{
  "num_attention_heads": 2,
  "num_key_value_heads": 2,
  "head_dim": 32,
  "intermediate_size": 576,
  "vocab_size": 4010,
  "rope_fraction": 1.0,
  "bias": "none",
  "init": "trunc",
  "optimizer": "soap_variant",
  "learning_rate": 0.00484,
  "beta2": 0.95,
  "final_lr_fraction": 0.0,
  "max_seq_len": 1024,
  "doc_mask": true,
  "dataset": "wikipedia_en"
}
Each number is 500 + 40 x the weight over its row's rms, rounded and kept within 0 to 999. Layers, rows and columns count from 0. Numbers have three digits each. The size before them is the row's rms in percent of the matrix's.

# layer 8 MLP down (transposed), 576x96, rms 0.17, rows 79-93, columns 0-95
112:484492461530465571471470509488441510515523391518464481516501581492532485519515479557560439433450507526544534505455551454485516461476576543511509502598467526495536474521470530493486493554523485498480585518509538495523467504478484532455550474446446392519499403529512526583486480528510539494
101:536447493406516543477578499511540465440565478485553486559492478520511544472519520568504472587507480459432517528500453601510456479505464526480519481482471531520462450496451537481550518470496582487486479489554459424498536528463483538427522446469491458437519481441540509509480513511595541525
090:508501509494532506540475543439481452487573483510489444551540503463481481512450430530480480508466453569518566462478458502521465484522486450538458458440506483557428521429525468480424415488509470440470508512550508540488524557431455537470459536575467517532536546506482403520456506417483524480
095:565495524486544464499474492470461523488492513561524476509504458450598532504554521441435506553561463502514461448508466479496525513440554490518530486454476576554497525467466541468516468503542456482479547480558584409496589542469460503573432450483539477493515504556512492527502461600476506506
108:585483441494423465507494443526573486430528451466457519480550479549545509552485556504494495515496511473499527541462561501518479478570490442483451484522508559573445528594442471491521498525444469477483477495609497448486532425518486489477525457511426501476521585532529509491449473509520465524
091:621562528558503476513496455497514519545531493543471557438517522511447486562532500566512503520505458539481516488453530512465478533455500484486492460539552517517544523526444440560509486502525462490520473581505504547502383511543539572502505493574461508478540498530509468499424611540540495532
091:531485398517520567549450457474464467573510516567472557528522555496470522569526472459484450506497572555499541414524519512460519511503541451575476507547487542528522419507522473540530489484456507546441504515487527511483529502417542509476468544508440550438483546558584504476478513481452501488
083:493482527495539482444526454483538510522477503550493547496494525521529489505460532498536540442577423555459541536528499433448471508548522536489491440520536474566505517445477492533441439595520475568546467473457479559568466519484534455497543581520501580460512528552467441439474538474548500552
097:491492502488420449555470540575529473537476484514524542520555481514535474551544493569523524477481454458498491545514442471528502516480445491483440484500456578598519566480444426462466540578521510526493521509519439490528568501484549469523495485447539489531523550470427479539503468599433467516
099:511487462480489430480579487493512484528475538495506468561541557537520486430524508537488460536582457542475439547455527524503401560489446441475440417509534544549506461497518419515499515499489504544471476512459452468495443498534529501438471492495539516554467599494448595536500527521496502516
112:468491498489443477454553522485496487460574569560477505499464462437522502549486511510508631518471593462546544529539458542531517461525511404517531509502445474526491442554427474516509571449495486511531511499532496493507512523501441461576466481474573534496482476468484453497503508443429459449
095:521585478548515470592487437534458471515565473528470485445458550448454552429491457590582469524542484594532520553494470467511452526511492406470482514508444549580545520500524466474507470469548548484545512491458478551526540485523466483520506528469469537501514509531462461481469558521508522524
105:485517491482546508509496552514454449428561441487466562457508491467467515539496581482512490563454453538528464449545505497498527502502546460464591557494492505597474492501451477497546474543459438506496530507599487504552508443492449513529513505483518550451485552506411523514415452492574514539
089:515534485466462477476557534511528497444492518489529505490568405507450531532481498488503525409530458455505500430443492496518495471448530599456523481466558490447505492580526494483468439470459535524496455440553535504531451509522484504530529563499408426476517531514406487466423462459502481464
108:563444516546519488447475536518526455490515519510611469512514449480505459555488505513467460466441458498506558454557458521526528420482496473456505431483521505484485519500562549510487544462545438466584438561513513463494506532519561580541548522420481471539475544528502445443456519512537544452
# layer 8 MLP up, 576x96, rms 0.182, rows 80-93, columns 0-95
099:485471533485518545534490435545550480478521483549486457476511438508472509550495524507434451455509480586542454504549503582533475493578525511436439565541491493536462488457496481435492542487515523457553488558481519427477526464549516454468502458592518403438553514465521510438511490472450508460
101:443497542505551513575553502503540477542566553483494495476545426469509452468556463502557508449459505519507430569495476500557482531467519464500452555552506474516542477466448496452474491467460494387448483484619587487486511513487440497497488606507471514505508506474543532502517488475491550476
090:454476519499521508526446551537529529406492458470502535537515470582461536478465466480507502515621491477583496534478517492533502527487510503497479497522522556540431474564467446503499481478572501459477481498509432501514460466589499506442563470508507440473459550527477547587596565522489483500
097:514531420464453459575571519495560523562521529469493488546520549512541504533470552465543488554483522438484497503528420534484542476441544449570458522508507446558457478566490545488541472490491536504490461500475457526520509441508506518488474502444398428495575451484558411496502479524474530519
093:408405504440543503446496598478447473464449513494593444529456500465547475492478495478557482534522496470462453489537490463526500521559436517569566526463493454548516578492527514478520485459470527475522516510518451471483533495460539468500548489519520555442436487511508477515525508469408560457
096:441524493493507586544503471474503532541505514533498503527487469560481516518524495521508530420498581610509534470470505435473541481441478458474478554508500492496544444467493476531463421472454485408480508539505580495499415601437510496517449536519571539528514557521444561480509519498474507504
086:512460497511535528431442499469454489502445501434482445547476461520472459498521407523470491529460575502539492530494473479542508480503506547497564525449505473546521478510518521453457468550476462468466474465460618530447511554443468491487583467403540509498490522490420549515589553503486532492
093:545542510430579531486463572494498544552465488464520500492533481474531495526502504488503416462454550511541528437456527447490568478542520453490493472493525561430412528542469536504516466534474547424481447477434478559510423467470463538492491512526475462506557552485554518513422524439563486487
095:461476579528529459456453490516513537470532491433554479491511470448503504423479550530538543463464552457548544503495536524482596469519543468470535508449511518502502425511571575485500504603517467586526452478528545444505422492448490489527525520471480491539465438525535447503510495474423520530
103:407513475585515522504560545568452498499544571469456477450540470488454470506534472447536592493493496510537441514532479517496458602529507502563500491491484428552481504453451470539546544449436488470507499501563520501562440522554474469485469469480485548523527518498571485473510495425457539476
089:512520485494494570435501511409495497487422529483534432525496449546479482574570518488468513478466497538462463409458513470525569460458559581468473494519443467455454553476476503522505567533419498526501567493482567481440506570475491554454520491547524474517529512452514471490457519503460489556
096:491492447532512479495568514472463535503488597456530484525488513438501508482536479531516553461508562496492503508523512501469516462487517591493433483465433508483540531514483476440499520486540468411546452532488497515485472544537590529473475452500492491517619461551519456581622472508500444464
091:480552514520527473607502518463535523541511534519523494563484470452507493512470508507537444484530545558547508434542415441451466500473552532533403490505518505606472495471454575477508534596503471423498547494489500465536476530499439518496518457438496509521496485495505500545534459532434473573
106:450458438585545485484485499503516536525465429523536527502442495439460443487494484553430505516501559514452476485477526507546468493553500489504448550539480500623554427568487499470547539533475521513542453480474550512508511475544554453532459444468430523491520512498549579532474586519479484484